python train.py --d_model=192 --head_dim=64 --norm_eps=1e-05 --qk_norm=false --attn_scale=0.125 --bias="all" --tie_embeddings=true --init_std_up=0.0188 --schedule="wsd" --decay_fraction=0.747 --train_tokens=588400000 --steps=4490
Each number is 128 + 32 x the weight over its row's rms, rounded and kept within 0 to 255. Layers, rows and columns count from 0. Numbers have three digits each. The size before them is the row's rms in percent of the matrix's.

# down: layer 7 MLP down (transposed), 1152x192, rms 0.0534, rows 771-839, columns 0-95
# up: layer 7 MLP up, 1152x192, rms 0.0749, rows 772-840, columns 0-95
down771 135:109150133072155128100126165130118133134110127111112128105099159110119122099100117196106125143135115137133154171197122146174116117043145149151157068158151123134114148147127160118094136174094109127142113130118169121152092134119179146122095135128135057122094178201116149115150107141149109091
up772 128:096114131056071150147150126141147051144143152129134118163112151147099135098075111112107184114125178092162140153176146145117134119121123154186106236171169074104144076134157107134188128116127108135117201124129145123085112133100088112194137153128120162104134135132129166175158100076122188160
down772 159:179112157137168085092115123122150187132163096141122138096153112102141115118149134138130113135127149121175122161077119124095085140125058125064133065095108191196091177120109160123145109116131125101111093117147116136174101157113159142050167105145088061160180113080115129107154082154101088097
up773 127:054130141074129140122125164148165084128134103122147140138125149165086125137131110088130096109138138082129160131134105171144132170128118123153095169143164132098131102148195121145147145088153158155063129121186099167127121138166107126115156136157100143122120151139119162141171161060101131121
down773 134:172046029100143156070082148138079131126155120134106163153125099152118125132069149191115118145132169109143152110136126122152132174192128123131081179133128107164139173119115205069122121172162131092140156106079109175107092104109124149071106093149088069112113132066093131155135141097124082080
up774 088:156105182109066083120131181133115134109190146140167147072180131112157117097065128160046104088122182103192125183147088075053126118121133123145084107189170086108077106167139093126142112159120133130131165120126125131144119136124146133114099137107141169104097114110073084130152156095148162138
down774 065:133133145172181147141163061116127120169080101152196113126151135073143111117113149139124134129142108107133144094129134120148142133166130113154091136117184129133092100103144154156141123146160126118134086094131080128162098163112150120116140082163152077124070097106186129078143146114166095114
up775 152:197122161184180160152117144149161085129125109156117096105176177152140129063179119181130122080132105114145116117112165082194153148121168114137098144194074147113102152110133098111130098117172120119149192102148122139119066164107096145137055197115199101147147130083121130129137081142150140140
down775 162:103144129146127102145101133130104048107159130113162128178094131169173139100140125104140135089152167123125166094163106137131129088169093107094091087130128056114094145200168168146184116168168147079111109127118131121137166105152125152112134080144081186093145056154115113167078162136175047127
up776 145:118088129100090123127103143139183126105203106158154155147121146137100122119127129101156154081151166103114212128087146076125077127115173165136114153157216093107146099083137093087103120096137130095147167099165148136184111125071077130159123140146136100096102165162103119155123092110109097124
down776 110:151101156097082121079146181139137164145191071092127135080122178161072134153149162140151160138132115194145208092134111070120101120111066119066109133043080135152106107184112116181106141169187130152153110111152156122128105167133151148126155138141100096101132128069163102107101128149122107097
up777 140:155090135072184091124113159133140109115139148131100137164143148094150119093173124069109151089160134136164196138092090107101152112105134074123148169133173159125105128151147132147186112148117172098094146119123128149156092125089179134134172103136181111113114151097152129122095146154120081133
down777 158:132128115049087162045111045068137091149158110121121122118163111176147149128159095132141105122168150155132151179161162168116190132148084145058123158142104096123166126092154137108149171136123124155189106099155092124157137098114131124101135162130113145164119122129100111102108143071146158192
up778 114:106058169131089138129131107167129123171164110131103081109159161102131118178089120127178142081168142176105143140164185140165129116118113153079170151158097141116125083134144111114153060088142063107107120099128106160145110133197136115105148112071151084147106117145093107197105169165104131084
down778 114:142135118135163099103087118183068144129167136177159163135045189086143117125160131120117099114168141101118167084150133135161131100140045115119117108144122098155144197124064122142155101161152158100119120170124117092106137109079151110123060190100099144127116032108133158080127136182152100137
up779 121:171168160060131161137117131155124136161148150160155137160096149154073147078093167125123089108115093104188159155137089156094100170100115101131074134040153152129157114123091156114199121165121066146096133110153139147100123091173142117146102158085161089145158130093051144130126073123109093118
down779 090:115107144133173113166175132008076211095129099164145125114113123160124092151122157098099139074132103137118093148095128157132126127255136123133098156127149157119113083098116114148123085077123133100108074136154122087078118083052113160077082137086123090152147100178138160125129148119157119168
up780 128:197114132169148164154151125121168064137120130149105096124144136172126124155112098174120108110186173162158165093107105177138171113105182166217165160148140200121177121098103140076152117127177144114125141143139095113127034172138140144137115153139150081167141171114132102158108140102131204111
down780 149:126101153128150089092089179105086113105144123063138193192121142164141134053115147124135155136097091125117130080110159074129056201142092055128134114173133087143144165165148128126095136155130148121179124130143147147097117088124100172161080137159173103101116125140150194153120132146172058103
up781 033:161141133135173141139192119094156111155150180146141163029135152119066111104108151153178096131096117187141156179142127136145116164148067109145112091179141145146117153116132152038146124192126153156096156147122107175192135103111124112162097147053106119156174119158092173136142147122165131150
down781 020:162105096150122132136137130190135164150086117129188104201118094124110176162103108114055116118135139121181115112112123175085119151104131089111141135108146096088161173137161107143149145140084131139097081120172087120088161079122151148094159144183151197134110128121176132128096086169133102096
up782 152:108151122103106077119066170120129086169106147153138113118135138126134125089151083161170107152161180153160145125124071152151160155129171118131089100155154165104073108090152079100131084132165144177108122070124135121133160169123181174118156121130117157192164177122112119126178117130149126106
down782 147:160118070130147141157104160130151004136132150177084126160168086115136128141152049159068119156143107124154145168128162091123111137179108122111139146129149111132152097109130153143133114184147055092099110075073161077135110128112114114111143131128151074119070110145070173168141136071123116151
up783 147:105128125084070088130044115167097132123119135121099192138170148129069119131177147101192136129173124187184110146211120077126089160107127140161082130150104141136097141093097102077108143129162059133158130061120186176100122114165125126124120155114157127140161158128065107132128129189144141100
down783 156:083147128103130161154143128181116128181117147048090106133171096102086131125101129103119071159125138175147097147121045194084121141131070134196104206156089150097136077123148175166147127156086137121139046161118123137102058141121135125148145086173051146108143133186168142159139121117123139143
up784 021:175092140152098143142068135122123162085044192220107086154113112086088116141162121125129129092181110087127112149118175099152167115138148155116130166176080065179125087109144130114091119093145103205162230168112095160153099080168135116097048143129113108100118121113139085144121129045117104163
down784 013:089102176114181094050121143087163129140183202032084109101135065098108125128132127138105191134101155134117116162147108124109122207087101097115105136145155133161103057102122165133106102135101221087079093134130131121115095128077133139191152102128107162162164131061129174140082115083101132129
up785 047:084106139124121075134163071154181123135072159112139100136191143137163195098144135112114110099198130108094125144114088136117118128135158189136157131111172146065145157126101123162068115164127054096153059148140074151090140129182120142163199099211110141117088152106134103116136077115109135142
down785 038:123129133113099178148125170129107119146154075118099183136093131161108013126138117110178139156051123115149170110184148173120152103161098063181143109153080089206084090151117129131186130101113151101162152094136164146175161093052147140113087145033129095110122089142113112101139183134193136120
up786 099:126122095044101142086073119130147119160116154121172130141106168113092137148178112142080123104131123109140111179084076063068112134136124129136108115111069142124124152118122091056110097129148094141108175084162138133133116097188114129117157117140158095157125126083181130136159157184090174216
down786 080:075133133141126127136121112159141084139112129136078079127084136164118091155119120140119158205126188163145124108121097137141098044155096136104124168076142121138126127105096123130147136134042117152166122183143111137086104106100127120146090099143115096136092166122187230147116120201124099082
up787 018:166081139115090139113104137118102189121160180130117160135066098086164105095111117136122118136108171113110126155148216076099116138102109149108104114153186121164159138069096096132123170116143168164090109177114128126175084110088127175101035138107086104145126097079118165105133106115113135109
down787 011:130163173182143118111143162112147204085153139141140147136138099159111140170113048107057153159106174130119113191090056114113147148126184180122112176125117076106132047090142105108146101119117202073102203067172142172143151120131149092176079114156131087100151084143142120139099141156117140115
up788 109:151130138182155134095138125137114120069141145154130144255115143176193134131166118088111120085152128100209087100132131165145152160128127095126149118126086137127055156131131163098159139138139107102115097138146125182148116144165118121164163141133096116148166173104089125152162140181181152179
down788 123:105113090117116124126108165106113168145164146134112153066088118104132130114076152171119157096106149080112198090118125105116088088106116134149137137143148130120125145135132140168098124156154132162127158144152126072161175147165107128120103143126167196051134034159148180095134124098129121081
up789 115:105125122091127123176155128138088122101168112092103157114080197063089149130125126106112142074129122072100185131118168146121210145117109064166065146132108129133123104148077136106184162096121089131113136108180125129120153145164088138119141118127139190118158141162068178184097145164085113108
down789 109:116110108106120115117134164044075140125060076142112086145095153194100170140154118154128157082069173103132122124122095122097121111208131144152122151153160098120087174114163153190055124136115126122129141093183154113152130108148163120123077126167169140083123142113164152122121068136184113109
up790 123:129097124114058182189129102139140116156153087158130080133157144163132129159096122195163068118129188141067167145144144147210112145129142138166106088138160173118125129140170108085120168123184123154101161134146097111106112154163158124092086133122148148125094134074120148131112121096162095131
down790 137:165174082106193076131058161137136134123146139099078181105082152139113139097030139100138119116092085086190088127107181083142150174122100115172166095110072097121095150130178079145078107125098157129160119104138088074111073111086129133122141174112086210137118150143176089128093143173139156178
up791 096:097178105099118100116116117133084128152174121113167135166170141167071123143202115119095106100120106125080093148157195123083113163110122135101100122113052089107119122142148133105142115127121140144108131133174121150085102082192117190150107083141140167135089164107058153157112184169129109106
down791 086:146151066102096099081101153116156131193149190120137189132069179062152133109095127146098139125096111048155157136135115117183161185148090113122136104140096092178123132160165064138118144145138143135118123143051092122154164033133136107073082168067102133094120079111149133105167100068166125161
up792 138:143130118105142079104082124136141090149127130108150093104131148180105122077182152089080144096204144146185094142187122042116148162106175089122145108131095114117113116113084155121139147115071137136166136051166117174144114096152156157134161171109161155123180126089147135123153128192103168142
down792 165:127107102110088141152110150177149103127093134087124132120116168119116110125146129156144068104143171152104137107120084071165082123213130180079143080189131085101198099133136132103119116163141104109114126146100088189092177164165124161096149144171104109128083105111128055135125131085154149110
up793 104:061073138085062053152162178130135147150126160132153131158104153167124114171116135085145085134156114126104111105175149082124114169127109165066109161160072160113103116143079101128093118138174128176062150123158128182180112094141132110175127131102145167137128178107067108176140127146120106155
down793 100:146039097135177153106087159160158139098100099085156136109136098154126134151176127161111134099077124112198082151110102119137157183086145159116123088062107128184111148158155198161116163084082104088167111125123102090111137069168162091048144140145071106102149078087192124113088154131166097107
up794 134:098114134134155123098161114121121104168150061183175114100062132172135107107191112083103154073174183198144135128150078097122097137119183107132150117130115165111118077099118119080166148108116145145128177099179129138119135105099228119124185129111116121177085133120149134122096144181110091110
down794 131:147156141135170171134109161116113078126116143076132159138130185167089119179119105084176111165090149081117140122113143154136141144113079199160112162091153129139120092073099154164078121118097149111144072144158155114082081119131092098197132152152175116142129138114094112100100130135115163131
up795 027:130122156124113113133141113128141135149059163190209126095086107155092168187156148164129111096196153118133107066157116146106161145136121137080164158131088112098109112157108153071096111128190077145159139143157073149158153177168158082127175098200132089097140180152133161164135142074130106130
down795 016:125129108127179137036140149135153063085183106087057077120145102126121060136091132107088188133082127087143104171137099118082111138199098081171108150115115101153123106143119160160116130122078144126140126119143114144168137102063102165108085178112151142141196088141176091084099176163136122111
up796 042:099088079159106139116125163115142142094048177105140114094147146164109158160166127114077115122191116118117121134094056128184122138116177193162168114108108144142093118131159102139059117138113134058155138078113115166051149172235127126117194100165131127122142120120135115129104128085149091116
down796 039:121137160123199173095120132216123134123173116098076137154107095067160080111110095146171149127105096074162122107188131154080111160245083106170115103154116149146123130158103107124166140108139157117134103153130158132186155075070130176145084164101154114135188144120066107111158170161151101157
up797 109:121188123094129121155148143123150134146142139144104128128133131089112127114107094127100177110130167151108139193119168178137167133122180047148162141143099137112106089074141152146151121092070155130123157129120152108135156111127159132124097133119174164101132152153170094148132124144097142114
down797 086:085133093127096162111146059048118244119096147068067136141109139159158146143129114117151122109094084144149072126106157141103105169255090185177132122133114122085135146149089145111145136084181108139176083156135107147169138182167132108136127087136081101152095110161102133141134142122095167087
up798 112:060078155094094137159146171107192113117143113160129126202145138137122123138078136179050166140147176112132164133102075149091129124123125060197147154146160102097154129120195093132129109130087095153120136101137173172087120160114127114152142168147146135092119136105095131147211089112201111117
down798 113:108151153121164168125171176112093130114135129061122143042103124161138156165120175089153079150108103122111081137095153122168186138082120205098100099138132057131161119106089195061175101118125121167149076177117117165123107146162139167133083087099126142139079113193117089059072139083165154122
up799 150:093049126140076095127128180125132103143136136128086111190127137119102118190098151102160103155155121194153152115143115160119111126117152119161109113121139168119134155144136192096119109146169137184130130116146161167102098200163143167125099197145160138091173157132113082132129124120156090140
down799 179:126199126061169136103174122120111093137091147170085127082143150146116127128107158165118122095136092104135077183144121126146145166074088115148218140106138151127108124153103080153199159051130075091128130144086065122207140105161181118140105125109081126131163139162134135098121145123132164166
up800 146:121085109134122150111067166139085106124149146096045165132116121173128126134151059081120095069154211085098130161103132106123200151124180115124103099097113155121118156159156188118136109134084104136185173122134153079123131138081130144175115120140079154127165108141116171177150170125107138177
down800 122:120144077099083140133148110095125075104095157100119102134125111208187110131110126136117182105134200207128115095136180132189158086192119106107118098186146148150205160090162096107130086177178076166084151074104147115141176151141132115118134089160147092141169131158117063104147118094126133103
up801 027:151151180089137095138115113166145117128074123073111028141131084108142108142119141126136185127178148085082141149073137131108066079137112102133074111105133131201090107143069124136072118153164139167184122126151112145060109116099114090166054087199112136118106097122141156156164118113141152091
down801 016:108097127170071110146066113087175122106087134160105132079115117127121125106149121129184123102087094165154149116160230135121116111102156117118199155149106107145149105099150122115128121107131099125146132123080078121183105151183133102171106124126151071089123093154140103152097155140141169163
up802 104:150117182081124131112121112175161099137135158125143118148143200116146096144114095186133078142152152146115202156116124142201089119104087131111117162104164122093149109105121118074135180119163058145096123072181137108115167121128088167145142091141136082079124160108113131151182123091181093135
down802 067:132100148137126127116159135133104171179170103207121120120145124137165045158094139148068125136132121081123121184141122184141090176202109127130125122136102146087125126113134093114161091117119089121080108227076128144144086148132181142148081113157180156100147176106097113063126141087126104156
up803 126:098156132081098127116130202145137065143128136154114101164205110106107132101100163113148144158119128147136119133175181195171144135113108134158104133131174127106121089133197133122139106116127104131143115113145163138141143148139181148168108123170093140109169122127105134134114134100123214124
down803 142:181101132166155147110114077146093145147181115057140144130114111130171120137139141151091123153121135088111072112135114190092153159195088103127137169111106136155123164131144143144140204142183114132111166139098135190132134101121126141093135099148127082123140153118135103191147159148108099081
up804 111:125123146098189104110073168133125118180146079119096148085143121131111096077155094102112169154133165158154120133144113132126135110124126082115096133123132170117117077126133115153094051108121120169109135076107074105151106109115114156167125151113132141105163159174158116153098156106073109134
down804 104:122155117184106137108123094137101109168156103184178108125191111128167196144084130099107130158147121140095158126107102158078092081083086072128182170136175078173121140085151064118172076116118089123102099143120149179051125149166151059118112139094129105116184138171149094121153084142129165112
up805 120:118178090136167084144107112137127122141204100149122135091167160113139129147180117122053169121136107132137182175125145123139133094105142088152135116140102107131161100121129052138093177101162088134146135113172164163125079123071076124108123091073193124170088148146154121139186146166109118126
down805 101:100093168143129074134086142133156117120159174115090107108150128119159171173178145096117130142117158085105125126146134127103146089114109124084138081169104112125117136107103124173133116170162175114127106080114153088112180071231154092104126124136109165106122149134155108071108084193140128126
up806 138:107123119132075129120118166144191059078157135088060097123128128182124129116104067104144163063171181144116126104111169109184140130130174117121083175109103151111133135100202095124123091139164157122149146127175101092126132178068082131158134137122097183118116143073166099129116139142101178157
down806 164:133099163146159128104090095128108171136096072112126085160143156104062136164149131121182202175133155182181095121143082105079103083101084114119146153083156087170130073123087141158089128175169121072142132122086178174139137109122058147136143113162189159104118128199098114152061154157137116063
up807 134:139051145112172138155138128170161099112103159175172148164102134145118118072138145141105106106122165098131156135147143112184094110112150120098126083183215198104101136099180145137101132109122138124107152159138139089159149108140180126118159110123123157152167165065116115143113092120102112141
down807 138:104166108133130150137111115125136141103131134140147044130143105128139152027157149139100085083158125132093130153089116101147162118075114178197149157128095099143119167114110131146115101106102131138138097106193155109147177141109048123111131073165152132030135067141132139147141160053137067147
up808 024:141047148156133159055080139134167169091127210096110135146133156189118171127151119116134136110238116089167146119148063094150153111136176166162122124133109119107131095156144096072101109181133104146088159097114145064105123128202111073093137144169061118117105160169136129161091125084174129129
down808 013:094131092104124172133124095204071103121146113078128091154126081110158053122113093100140138129116104081100116112200159205096097143159110104118148128119132128187154130145115154145132088065120138149126058192137167141139118091075089141130087138048116189138169122118076146079120136122147091138
up809 143:086166186074089165124115068162188094175180131161094126146140126161059118116150167120121148107143125169155113131122097117121183178120147093159123142175130139086140107122164152136172154069070103108068185121183156153091118108130151158141137105129096166117166089134080159157156094125106179119
down809 142:140071120144144115142126138154110115090114137191158165155109191100104141194099150135119122146161106080158167173180099146096077091128149141103113101087089105128148186143128172122119148113079159154206118161118099101160074156163138116116117130116152121151082128138148173139168140181150092151
up810 019:143189119190128084140129152127107116103087190143135096094120144103073115150126112197117159076175113116086134174113129158108108116146162146116108155121116136129135119167085168115128166084093163137109208151091135135161106105128131079126094130090128151075109116162153121166094149126159156188
down810 009:100142148116122143138151090141131131158114097144135129186145079143125149093109132133151117175161175157164073181121164106111155135079057154095094109156150167169145135120163113077062114157145159062129108117120106172087148111089140159183222131125122106191164127098182154167107105126100092084
up811 130:141096106146175118149122140165129086173116174166137147188174134104105117111173096142110078096117104126151185150138122134073125107090153086131168178138149155136107152093156170114124079153171189135112134135117177103138136151127172196147075132136150088152132107145127085117088104106134081148
down811 133:091119118074070139090090109139128106182167120092102156190105088182088169187122198113141136163105191133152140121129106126159124153142113152083142140135105106140179103111154111166140152088092108143149176213120107180159117152161113094084147142173120123122091144147073191142125124152109134071
up812 129:076090134111095132127133187133121080146144122069118154128156111125106134164096128155117118177162201143068146133146150138141079102136145113165086143155104173083148130113164111103075111128144164197124123124129077103176103178123118137137120165141161184134148154198045126129127130087132131175
down812 142:190134052119071169136104145149156128191193134078125109159068222125096117108143130119145112135093104085124139100166162093178089098144074151148147135120136165126101143116064134158159119118158146095126085093135049191157164164143151133135112095123059197129118113113163135120092136102131106156
up813 089:134103163124169075094133186126124111129143138102117120147075129180183070132155150133122023133152088116075180127183180129128147123112126179104083155152119095087119081141123103131124095175169107173154087089130174130143160111171147170134156083173105143150135140100160195150158111140122095159
down813 065:108175084096116123116137171086108169132137124108177126156163112095178169073096103145121134086130087073144147175157148140133094132223088180113127124115058089166117106125074117145107031095065144177163112180103150122126165118105097118116083104146105132118087164055143099101142108101116138127
up814 020:162173139119169095132159117126125092104155106083104076133142134147130128098143161106143140136126076169154117112128082120165125122144150182183134203094101124095120157185129164119151141138068157132145143087111157124142165107143121072157177206084125165165148109160143043090085159187173096120
down814 011:174104089084169136197092104074155106181116193133152137167131107120155147147111146145144074170196127159119160086156124145157134122122051111181109097146164174135127181133110096160104088171201030151082078156119119099114144142095150153065150134138153154156121135079078160162156109116193122119
up815 116:157167092097139140153127161151103120132221121119158137154101130114117129097106086123157133067084085080048151144182171160185127171124105120173124188099164134111177055101185145135125090117155038111098126140185187115105116184175122139140090147129100149134087126133116125167154167107098150097
down815 113:132174099092152116107096115137088105165035149164150148086119115174147123130124149144173133139083075125159117119175169149144164164131180124121133081188157108107139128092129068109180128113145133144127135106086082157108151139161188168076081087094128087124148112164115120121116081107145165047
up816 037:134106076109130180149094129110156143103152106106127106142142116139116170111151119131135090140134108102121102154130130142089120159107194127128136067172167091074171211137091131097160091086112093100114112135124131095092121110082124131105138078173114156077116183121123142195087140156136122132
down816 028:093123150135058137110205112172084131175089066104122133132109126111102062146139128121141157083154148147152158123144151078133130127118060153128152123123110147177074106123149124101106174118153145125130145155146142125121141100177119090129137167090152142161123109206123097116126112110136115149
up817 131:076167120057121101125074130137108119179185144093112157128180102142121133133177080102136120101149147141160145170148100131168121188124120089100139140137108111112152131119119144104200115099062065134160144126131090092106195101179170141103121148108162134101116131120070100127144168117132112120
down817 124:110105152198123167126163098145169115102118121140107127144138056178127125056111164161125135150128116102137119131138100199167097111137157121088133156123163142092130165187114162156157126142134146125114172112104146204083128068063103114107096131108108085067150104156113118147156079139142067141
up818 036:069063119106070101097119153110128153103067103167117129171139162134140145124151121120117129128161066149125115142111100097180170084127213189119144140099111137137060118134204122146088099124121111151162147095118099121129154116214155148106166158148152104093085087125156027135141124123092084150
down818 031:142129172090184148124093154162163127131168170103122105118136100098151115135132138126138135128116162075113145114163083165094093136186080065220114096161117124126155158132090132150152126102190142120070138152122205095165111116037158159107094086122091166126168135110057207101101145126111103127
up819 128:101142098079122113155134140151148109138095146188084124083114120168125149028138127162173151119183120093188130132146095119106222094108166143167102176149172124124116110091131142162120135074136149150148189048180172162157075159108115135185174150093069168066167176139143126149206151173128145150
down819 133:116154075095095155146148126120151147133115149110120140155074146091138146091161122141119084079095071119106095170149094169112094154155127070154155152090184134114111132123132118062212133177138108139090120170081077168142106177127149127149146123150103028112150107075181095148128151097151151141
up820 133:119103185128144069136116176154145122090119137117092148120104141169109119147135108101118130135178110170190122159142131119116184124097131123144117216169121098132112117117143094137097166143151139118131209046203140126149100108136106133175093165074104167108088179136124102186119153198115176114
down820 139:085163140104174055183119100150175052156095073186100114126145086071110150103095137150127204104118170139145084093177076114110150097132155114074196069148103146152090173105114126145146178091141111152137164160095058144121114130100143112154123178103117115147171126137181067113148158082130115123
up821 111:172139094102166089107101131142068136078212141112062109115166112147133130120093098141115148070121103122125139152139136175182170187123105134196103145112120125114116087136164162177151065124138116110121078067162104121083114112174100140128083188113161113092074141150149115179154187113113149081
down821 103:103180127140142140079159093108046022138052147182129093126102131121191101147109073122120125157167072156108118155151179148144193153073153127115127036173150120081131135103167132144163086121140164123121098131116125096143174134204163112089122139161118097160179133144106114089195145126129114175
up822 134:173105127066120161171140126143144121194179125132178170137145147139091125081180129181117102039139085133135160149146079081130132189121120106134151112193160120110063164149175134080119121115080149133070083145158118147150129157102201157094147178093167165129057080112058134130116123113121084121
down822 114:144095122103143163126094116055114147091077164177110079130127101153140132170100085128148173186104137149132202099103140134119089107174174098157118197079122160145116100134120154103085205091154144126111047125115125129126096150111124125188154088188120165127146131103107147102101145111180141070
up823 058:131125080149156090133110159136113136144104133147117177105086144143096093108115111255060136170122112145123110145104155143116098089161098092119131110165153101095062078114127188094170115134178107182083189131194063222151137074101128094120116124092184086153155149136116119146162155117147136104
down823 051:087114148113130126108163091094120075082150161129167074166122142119208169170185141060141137077132160075138153094142118064171141143100133123166158147111135129124136186122123108201098129126042154119141098156099170082105117160137072158125113118152093170123159120158164116140124107108118112138
up824 027:114060101135115162121115174099102151135171173134142225132107146166109117137162160166121094126138125135150141096186124114137102187147107154119129112162155132148118134110125108037119166162165160116066148079133159111176116113174137168060128171062059131138129111162109137141133128108158140105
down824 015:137134137169140179068150136211111176048081114107158085162141102111166159146090058124080107155139120103121080170113052139064102134137137133132086105139137132085166086127129101156152059113075197106107114132154150146159158117073086186134125152161152146104168102138167105110135103171120077095
up825 150:150137130083172093159108129164177095154125137160169146153085120128138115088172126096080169127125115162155189175119153121078085116117113074120136181126116220094096132122190104146110115145136077180129138121096132158127112111094138125108137156126073122158124200177125134137118116117136082113
down825 174:140072075129120125130118070159132061130125134155087154153142126122105151135158112150088105185092153184163083157146135116101197106158120121119143133136147117095127178129174164071158079144112123137108114172105070178091148121117122096140123064126089094129130128140178132118158148110165229082
up826 099:066196157106165099103093150134105134128123117161096069182129136197154115132157136169122113120125116082080121160169157183144181087130090096110102117158116188093150110132139099118042092146184119149121143107185177153163127101110108094168124091154099090141141149139135091143144142159179137086
down826 083:141059122097169065160132068141108075093134156103118156073117116121175135135165112152120121090175183130064069145176136114175142115060154134139125096123119096151132141135140164196132061185070134116141083179094193081153156111136135073118119138110170190117147164172137154134098144132151165101
up827 142:047095167084077094128131097155122097162179119193132111148155153122101118127119131133119156097148176124168147125094063127170126153125111104186119152157129130110169104116145070114103138103095109124111178088169100177108142048172153104134138149137092134077161178130094114193162144131173163172
down827 134:175079088154164179118100166140138108085134137156157191129127133111099129203055165157081107155091045089160174150178116159067163053138135138104126084145090119125196199153161130128150146101061183115130109181178101080174125159115170140114128130154193132123146093112136142119102138145128106118
up828 084:090122097138158076106104093123136144166132117107090084135113157170121123066169126115194114148132136142127145159150140132168152190138133114115148120087098175117112118137082065185109065097138115201112097069157097169160171120176128153135140174121255116087148170126177096116118151119152112133
down828 075:180113201086149148137155104152102100100145141137169126156159117091166155176098161149113110134132100153077170134099099149122056116124137081194116180167120111139110200153106159099156182168076097111077112137133132151086090105159204098145115158132057117131113101134109129124150137143137118110
up829 017:151128184116108147119182194127143120097066144220093080074079107132113087136103116137148152131149140140118135154089116115116162095124106096135101120096108138228096075133167149037138114164093114135130145170124135126155100109168101061151145183095156148158121114153140111112151113131094061177
down829 009:068161124041133117211081113103149095146143165135152106170139083124084138066155200154182137112124086138117105115133168143119151192173115112124065093106132110145130186128124175134069151118128134122145118128107142131084083151089135079143152109167094222185091170072081161102135157129108153097
up830 135:082131132077162130182142153141170076110116124150106157127068124174137129111103110134085103130125134120130140152169116134101124187110136109118142169175140196116156121130167142105097065148151162195105193122125121160133134154104176151117158231151124196114126098142140132126139140092151114121
down830 124:154103117154089107170130131093129148130114137115137159129132008086174150116175173148134119165068085118150180133119136174125145122122151102134186133165089118122137124138132161157135108110064105152129093123137168189120137130118131123076132113141160109162123127091122129171136127191118086115
up831 139:130132113135126110111094169130188078108201145095145145125112133176151125084170022119150158088149124123147100108135107120142129107127122124136088157126186131103157123046137122152099112155121082066120134077192156143100184164130150134159139162106080113176127170067137121140172161141173118112
down831 155:097129134127141167205115141131131082172123102112074111166143115062129119142070159182094109146118131151179122181181128071085109127158156156100146144115096117150112094176087126103148149131142145129164070132081133131148170127152075113133107129127171161117094077126094145083129135133108106081
up832 125:146168107127137158163118130145126128131199153112120108159159150160070116097164111097175085109108065089050108126141188081157146171108125098148162125133115123128138055141136158137164138153172152117118156134204112105095135142184159134102080147132171161145103057125116068166107218144145129101
down832 118:086085179102145095105090113148123115127126149084125134089083184154139137144079119176126153095104080115141067127163101162160152138173145124094142172095150135115116127150107094123087099163172157149159103101108115120092124113108067098093100107128102126121127155168168174101161125117128173087
up833 114:209082127104083082073118150141121142115187143115075114123144126138149126155184135070161119131120070188141074118162128165095137169104120142139103139063097181143130198124169125103138131152149113144122149133191079114121083143146096157147089179141134085124078089141094091119131161144097124119
down833 111:136131117135106160170187148094157021098110108140123164136130119130112088106070078106085151108136141135116156173161116124128180165076118115103160139157082115120153128123203062083107156096133146117132152125166130100119145120132130080089122092165109101101089122132156165130136130095083120142
up834 019:166119169053140129169162135140155110165185127148109082113077151113145130097119138153134082141073110165149092094142152173108109148164134148137141107069134107105162185148094130127142154170149140191147104137131145134193107116109161168081127140118095162191162078139140109219118110125111183123
down834 009:128090080090088105116144161100173114114097147132167132139135189134119152154091119133053137157138128169146114141089084168115124123110140080148109122184098102083133110091100119163070127153121148139139136126118094144145145143134158190120078112152126030116131104105134054189110102124096104124
up835 028:139091194120176138112105207115114122099128191109123085060097187160109139135138094162113155113125107162088097152099081123114100145144079161188089112116119152095110091151148161085100098154113187144087182093136146130159087119164179110159096165119082114148136110163140080143126143128147141144
down835 017:110131057127141153138128062159081118139088158126141094192106108081127101116105078121118129145105145117133146089185144214085082161114091077121135113151154125134180163165150110150130108116135119149140077145118106150127124096087128159128094129105121061128140147116075177114129124111165108155
up836 043:218088162162155125147111133144123137143185155103167195084115148129122093081131125191096141123057104135158114152127139112175123115156120079134144150128103123135116155116110137136196113115105151212124194128120168132140114112110135135076045194048135186144111084143102160118142110162160159090
down836 036:085136129153101120125174114164138158097057117188197120202095108103109200189103072131136107136176133168100113101104116144081136185102146171098058127148156105069176133143187115124109181120139127070093135085144072105140137124164142148174146104162113079122148172107095137140119146116111144136
up837 127:109114142120067138180140087132106116174144113176101060167115210109131125099106129146180116151152164126099195139085129163153173075136099110169084147145155086126125090145104081109189059110175119140060126119127158154091163107104122131123124119090107088157102195151075141144165136146145101113
down837 144:108150087092152125109105201058092114094073128091215111151142104126110135183055132139108109124121134140160091109173164157121153139104103173149147145122109117104150117192101137146122227078092139143158133146147104106215105094226074138143116144123134160156116121120149152089093129132126174134
up838 069:133132106067150136120062192095108148145145139206144111072111152117092101073149087088103134114098149147155080112150064109089151175135146094148153140174132154146118156111153155137109106102150149116069175085114167147153122139136143171139039165118148139128138114125141062126107180128152069131
down838 067:120108112129148116090201077183124131135126113071122065156114116139137143183133139106155173158150098151098115110075130155086154065111178135087144121124140159097127147147132072145160171149155091106059013166180158146086131181094140113130155140123126091153128141153098156123142123145112131088
up839 142:147147144097145095124133169125113127171130178141099124148137186145156126147115123128177137117160117154154088193157088077082164122102161170120140158122133178120073163130168142103096120100138153131082172136174141154142158159108160215122150179096089182120149155113142132125125057168128135128
down839 165:153094102158120122128113173128049148147106102121156202120149105092109135137130157132151115102099126104105168129122157119098091121122112042160101127032147144125067100151117153100093108122196149131137102121121179142032177137135125131175099119155153091104126131137114162122115160110131165130
up840 025:091162050168171132110085176144129123085086091162153123116129140122134155113162176123128106104200134123121190109133125137116158144149156166096132161127109133090135114153107118091095089092093068113099123134110117071103161131141179150101124093225151086144125158159167117181148122109056116105